config.yaml
d_model: 96
head_dim: 32
init_std_down: 0.00493
beta2: 0.98
warmup_steps: 334
doc_mask: true
train_tokens: 86700000
dataset: "wikipedia_en"
Each number is 128 + 24 x the weight over its row's rms, rounded and kept within 0 to 255. Layers, rows and columns count from 0. Numbers have three digits each. The size before them is the row's rms in percent of the matrix's.

# layer 8 MLP up, 512x96, rms 0.129, rows 173-240, columns 0-95
100:097132086128171127165097082116139173081157130168133130165144170096104149172124136149112126137085160119136153152108082165129119105165134148136110072107124126092125127154135131178129115143119113136118108162128161137143141121120130110131163086126123097124125156122140161133113151112117144123
110:114107131169117147125129125126147126079097112139138129154127113145121112156176150111120151112137131155111109081144119127139146106127120160114179102118096166103162157134131071104157103065109165114137100129141121149089164121127123153118140095126112121116127091110141099190149125132089151114
117:113111095137136133128143129135101149104128128097105097164167173105153129133137152160111104108140111126107107118123091129132180139132130138204129169122142145133132166150195090170160129123148109101149129149159165132090114122096128135131157136136153117123082115164089115123120108145121111118
110:175103157103124148157129143121126116101152159126119130112105144091126142112115108157148103144134075147168126166106122133125178112119158124101078138152133096098140161114152136126140115142133055120116111108148080129135107154096132147121111107123140102096152124095174118088151111119156095118
105:143135185177108143121139148106103104127125133129135107103114164158101149079140136095156142109110090110127116129072142133086173141141091146129157143123146124160147108103149121163161110108123122108134121173162144159101148163124111140133113143107125116149086108143127124085101131110138077097
102:152109131123130092051131136127130138143151136111116163139098108153115131149091129130122097154096113140125072119135145137089119128129121125129130152108144054116136156079140109108152132118163123091170145131116150132132127187117122128090143131147108166111165130124121146178122086110106142116
104:129101089125093134137120111084096063129117135093129120115125109150129109107129075088144110114155128097113110138130085102113111117086137110139136141147112149170137115154124144178111124141136157153130072141105141149136141119136125171114091162151179172135143116120113101123112164136149098144
086:131109172142112151159142132133119089072147109109136150149076120106170134135088095153136135096113171104125123079113133143118166082158116136131115146100143136114098133119096126111152108122129106127145119116159125083110124090130092158136103088095122153096114123072112123146123162115146134114
112:126147140119082116143108131108109127111112130097127092139131123149093148133100099074131151112134129107124141139134093120094144114108112076169135154146165125169116143162146146139108113152114186120136105119168128108128135126125073161111139168129140134101164126112137105158088103157161152073
093:150147153101124131078160112101158133158119124155110081125147149146135071162131128144123103129134144139102109118104164150133177124125079112130128114105133108116078103116119121099107083168148138099110097121119143103101131154126142128098142107169163174106111096125089097125144116121161140101
092:155146106104114127149121120129138129115174102093188174128121125111134167093079102128122111094090119097133121122154123154110106140139154125127112126151111151122113141121129140137137148138128138121173141117150118162119054088102129129131075144133130130116159134098177083090121126107158101158
096:079109148099146161124123180137199164130137149130127164147109139106129119126149149168133135079129135103150171104146113138116133128141122100120122177147174126120158124112104152150138104125124134116132131166132151117106123114089151106104133114080124095102097127104165147100152114120169088125
097:119125138136134135137089118132113183118126124132134129129123129128066149112133163143085094137102122137128165133119102151157119119078132100141090165146142186130126082126130127156129117109120131112095094134140137081142085099189161121102130125102119087110138156117119152168109118110085144142
113:098132175170161137071110177149143149129111133102163125094161139089131119118099147141111150104125143097129142141130080188114089130145109165131143115147139105134116137093091145154114125141117148154157149106118146151108163107168139112119147107125078121131085128131126105120108154125092112137
099:094120146166142132155111141102134119115114122111137155173105145130161144156123123108136123156082115113139123110148115191080099098149117115118127122174153126088117144138144127188116104131098076164095138135145117156145110121149154162147145165126095128110134116131100094139142179106105143148
106:152145141140151157143150135129152112097153126093128126155120187091160165127163143161128129134120150134133140154079124130146123077124111108164155167131105132155154137120144147152082147133116073132154137153098175154142097137098128133131142121124153164151099126144110102130140136188160108132
093:090110091101118138140110128065111097121154161153145094099159155149170167108113125123106100172116108136132134152165126121147131112102098137121120133153137130108099100104118112130076131155111089145128103140110141141102101143127077089122104105106151145100145136122138093119101170104148098152
094:104140141118129161125136112154127162101130179147103108119156125126143134126145094194124108100106121140148124158161133168127121113135118136128106124146168137109064117152122120135154116089198114103098142126122119140136086088113121154112151134106151145128148145126140137113085139196110125163
101:159119157094112100088141106113178163141125134160105159111156126109091147155151144146165132141095143114146164139110125148126127106112125119158153094122112158119110082120114154172152112153126107113095123167126081097136130111154112136110177119144123097133151099072112149126109146124144097094
105:110103136124119129119097121111118100101108132107136110165135097137165133153095106125079136122111162107126154147113128116162097085105126134130069160123125110108123087149112124176131101138101123123065133134091090119156099105153132117130100148116142095137104166131144149118104159096145076154
110:146120120133156145150129124140091103114123114152148095167187119110168149111152074161146151153137145107131187142159099153106103130116170132135135063126155141118147127125152127153120143109134117084144147143125131111153083108108131139141103158114118105125163136095132152100123158081104136150
119:125131082121145182090174090167157129150113148113157118163080150143124115129134130132139174113180139128148111129151107125116143181125105178114130111129155112131148135148123116130139105087166138117153108132134159148137140153101130146140146103169137115131090108094152093143120172101157129118
111:118181119147133119121089126139130130152144141159140105138133106125160091137103184098128138114144132089108141155161150151136152139133111158138132177162120108172106149131117146117106121114124086140108125129110115148086136127156124108150101098110109110111180106151155070102116184156103160132
089:169120141113162125114111104130142144151092126135133127177195159149120127100126069147143154139139130080142107156122105123108103113129114125118095138122170127152126140110126145162112119141150123086152144113139115146148159111147114157141134073104137092109121052122093106136113142117163138105
083:123076131144140130122105129161188172114133124148137155161095135097141121116108135125150147183094163130136158129121160145157165133121134150106145105097119136076183133076121106118110125132144132090122121136127149123115128102128113105105176145112126086106106121122130115164150104168171118120
086:129162140068139105094127146177180123117118171154128081088120098111103138141110135132127127098151127139123139130133118112091082145106136136141109133144130189102112142097105132154114126148094122121090128153122101131164082171135121149165127161098121097122090157140114122092110131110119119133
103:135124151132148134109128100126141154132114094139150125105122147113157094103104125150151162117135108161136138111173105154088147149119126132146154110128135140137128132110136133164146114138082136162130099114125089083174132093152119136084196145128132177056121134142143124078104166119115122116
104:137103095112107138091061142117120157129104145105120086160147145167119136136154158130125096154133130171111146082153134084107140176103173123143097131130128123138137113143137156075098097145150117131115131156118140133138127110134071121137145137090121142165107119140143088108154124139139176113
094:114118152161116122121139126142115112152135156174160122122152137145098071142119123160073124108116147128128089126121141121137162119120116168131115127131145139133150119148137183150174099137177115167148057133113117115139146106142179150161130159125114126095171123121142167107124156100117136152
110:070150133159145139128105103153124122092143124085124122148147130147159134155155135134091153148110162204119154122092125110193119121129097098145129119120111180143139155125080105135149136151113110160113114095107105106123133111109134125104098127140134122068121115104143125120111156126113099154
101:154144102111112120139161207103139138096138109113148120153178163118132120139129129145126094107144137150177135114187138134107123102116135120141120145135123115132149156154173131123142116141178117113107146145167143108166144180128173140151114132145108080119110151144144148106142159172120127106
124:079117098111124124135090134145132131083137115094170123108127147102120137132121134153133111153143126121109107103136120141154137187132132073184144161125123119086116135142132118156133098108121144131111088111176129140118072110086108133152134073152109110135099159113115162144111087131092106121
110:123119073106168083116133110149122124139144172134130195124125120134110119123140103133081093121132170141137128126101142098128153104153108159122127138126129108167168159145149139112111105126142131111085084201159099128103117132110143118115135110139137090131107130090167118120162150131125118166
102:089129147095159133110155138163131113155117089140188066177088148133073091140122149137154148136114156115123125140118170142152128154113109145102149134165138125149176116122169157122106128145130111102141165115091108128120119123140137117154105186121094141155132139122143109125153144124136110138
102:150150109106146151102137108137122136131115110169131093172151076151102096104128118156141143120155132145116119112135123164087123140097086138144159111167139085139127187126119146098113097142084155114146168153148161117103101161135135092118099145122097138153154143135161121117106163116147167138
090:105120159168092147123125132183160119128127133062148116075128152153146126112145170108095154142137118134126148115151153127106146115141139118125130129115080132126152140075118092122141111118133105131114143105103087141109149154090143142119158146118115093085101074128115094104146086142109104140
101:093099105137132150095101135167176126105105142144135110168119145129083109131175103092129096132120142141144186099177098125091142155130123162115120149115120120124175149139157110105115102100147135090137103141129137131104138100161147136102168154135123105157103112124110081160126125133108117163
094:144125142147106149115143092123097099141142116185147181097108107129130114099119097095141144136164084126100077126088133102102158126132110132138144134122162108104099118131150079094150126185197136147120140096126109124124166134162136131133156138128148145134107103101125130124104136127118104092
123:079102103124139102124085120161103103094127167111151102136077108103155131154123087139112125122099136111100111117111118115121138129109129111140079147105127130161120119154095162128098053119095150167102094116110112095154133142129117132149160117162111179095105113117131144131125116128127144158
096:094097145139161125110150160148125145129114144136120108125122099128125168144138118094102121151177116122135112072136143108121109168131145116122116132094169165122149136144110143200144086096138126144136097132104162113097144146109135117116094126119115139128085094170176102155157167117155107111
110:064141144138140175084124173174155117151114150101153178128150146128144169193133154131099132112133135105146163134113129103099129152124098137127091129129155108115126137107125121162146109129151147155131117146141151114080135162148153111124131118102097152146090117145156124153124171136154107138
094:114141134102090123134116118128115103127150096132145162132126136135124141107149135139144098095115095116120122130089145131145138104108117129140074155146162125110175103122119131167150135159147119176097146096141137100146104065094092089089118122129109123165143161097105102117071161090146108148
104:150152130113174197117149158139091137118156100154142094169149146164160082148124160114108127122121112137136130119108142131150180093109083180115102155089147114145127160070136129128144111131126108116123124120113118116126121127132124112130147093111117110158124105119144113146122162129134158187
102:089130083115137110102167091109104161098068104125155110128129096132115130179144133109111159141129106108107134128126135160113103158142145158147127125112122146152120137141135129144140108122171114113127099123168165137121107122088151151148106075129085165133124105117139101138108181094148139177
098:093093146104171146150118123131128099137106167130165129102095112096196149132122096137097118120157170131091136147149119112121128141115160111128130153158140167115137156119092130167109125147087146112138116168129153112156129144123161162141131095127148121096098166114114092133072135130149113153
087:120118092131124167117113169148125132160103141106132125132092110124118106115122123129122146120126122111160130119133071130126162100127167162153171123127096090134169149116117099153103117145126074135167144147160152155146173116159136149110154115129111117162124077137118113092134117154129054106
104:191143151125118115102100119097105117142108108136133122099125144157166116088091100140133141127120089115129091172150091142095154109115154134136166152080115133098127107110180123116113113112105107104118138125125116099121153153116075137134162115142098161114096110178160106122119114149099102133
116:142121089134155126141106174112145139116126164130088128144134125135117167168139110164083175077121163113095138094149079178094114117097082138145136114112152143125112131153131101130169106133123108117108133105136094129156137134141137113157150135182127127132163127103120095097095141134142109106
088:152121111130117110139096098104114132079149158149156135134163143141122144120131152168160131133123117120127116112146117111148099051161139102158105086168136136134132137107128168152120130110144107153133144094187100176156151125148131115148109088119077150115134112131134135161121159178119144136
114:124150140124098173135150113120149084104118145142125168146114143091114166138132168131155114098115111131112118147131093179153105103098108131159138093141120111108120121094165124110132121120116119155161204146134124137109103132098095148114178136107161104095118146122153158102140098126109082140
095:102134131131152099128103138134127133094107117130136157136130110152165158159182128105137140125102138159132157088125111129103116141103152141128100133154139118102181153097150175178115127080114106107114145117139105088145099105110089163168138129089104077111114105132141129100140108154161161136
102:150134120149133100140072167124105140117146102104157173122169153084090132099109108151085164137120079131123142140162151131136144114118124161140125122122134133118171152128146084118136127142124131167134172122150084154124157166144131137151130103103103119142127117135165068117120101116083104122
099:088134165114128112139103119109119108123140080134187114120115175102092140113118100131098089123101107092157125173091141134132121120183150139141130128149117120116104137131114108110116087125095125085126116151095091155144069126183135084116112145131136144124128125097120155096110155126131112138
091:119111104121135134114104061163133151141082105162132143121117169124114134103158105127129172126128135132147087136145184123143114138151147128147111123162140088116126161145149150114128125094159117119110085164110135115153127159138114110101150111131156093115190133096143119154074152130147167128
096:179098136118151143163137119117138136136140103125159128149145130104125130090130147126138135100144127145136104116116108121122128112084168124177176172142117147156143137122186102117132134154163084106112167121102135115130143119110087108163168140107123095165127103113129077155151150181150112150
110:106143142134128172149075112132159116125100154114171091142167142146142142141189130104139119058109117101154126094067173096129097122163136176133095124135137092105126118128127126125114129136100107109154146146154131097146101118114137150142107119121124110103119130162121133159145105137117128096
098:138148134100178141151144097131106136093128151096115113187133152093107123109082120130128149103112147131169094146137168111162114080125123108171148124122148092105106126143183152114123138143138126126098153138159122126161124107134137114122116099152101090102136135146167129129099137189159137153
096:112124148134085172127165138171153138140108124142161097120077120148118132127137102124127135145153112170128131102119130170156170121133113082126124154140154140095139145150155138145153141149135115085129206154138161129145130122129128111130160106123153147124113135111170088112094136120094187135
083:133115119133136156142092186197117136142112105109142150150148108107151109146105137112156077159153127121145129122131132174111134142097062151134111115128148133125120116143121100153101132110134127144146094123116135096145142112079162178084153114094099143111100146111122122151096168137119156123
104:108094125124149124109107175132165109129118105121142217134136150077133135136152119147138147134136130129133095140124117139149095159158098095152132148137141093117075122092122113154140127162152126100078135179140104100118125129118136143138121170108108163148124176137143166130101140106121115146
094:132108150122162137104130138174102110100153134134135107130152139126128154128129093179085084115153089114137122099096138138134192106111092089118124127161167148131113103129128145120140127111158123106173146150120132139152110150070110123114128138113155120070112102113103145147150100160125121173
104:105125149106154115100109173144125123100135153119141151145155139139165116124094133108093167084154116127145152115145135124109094163101141119144137118139082137113132135125131180143140124099126080112094090123154140134153106142175161122156128104119053144137098134140157080108175133127150132134
091:125111163167168112143090128103106135113109107118201150119099160097087172160111092114110136070153138121086125093145130139147103149120108175123130102128117119117093135132142150126128115118100064136131102123135115106126126127141125161165146122129145134155135130114131133110119126074135112089
084:075127146150095137092125148116159095137154119139135137141142160069105140054141101105134084137179065111132125131115136112136145131129150143120149139138103126118095111135112132178125137156146098078137100114152094126126110097128133131112162159179131148129149125111140108126110155139119132112
085:116155170102128165128115116116169131097118187149164083087157115161135100119115135098117141085144116106155170079130093102125154123135134104128067143127114168144148144135136131121123139146166110121121150159148117069162114137144105124128144151158117137136156112169141142154132142125122133130
098:133094116149122126142146095147144092071129117161127130091170094131095123134107123093138131138117084122133107118134120148120170116097161105172104130099170108081118118087170072129139129151139166123122138127116127098142151154134116154105164153134145128109144130097130158113120097098158087113
094:098144077112124110110096114136119165103148152125127148089160150154085169113070132118113137165165129181134133131167136150096123093102128126143086110099114165125098152138145129143102119154109138137132095125117135052122130150109133136151149136135120129103133166154138165130102140128162128124
103:118160144156110125099115094145106109131172178169116170087149099168123120099109110124129089092122130156150193130140137121126146151142141089137169154117102103122159159136160130077143108154131124100116136155133123130146153102117123134104142153094115118147096082104140134147153110129111126100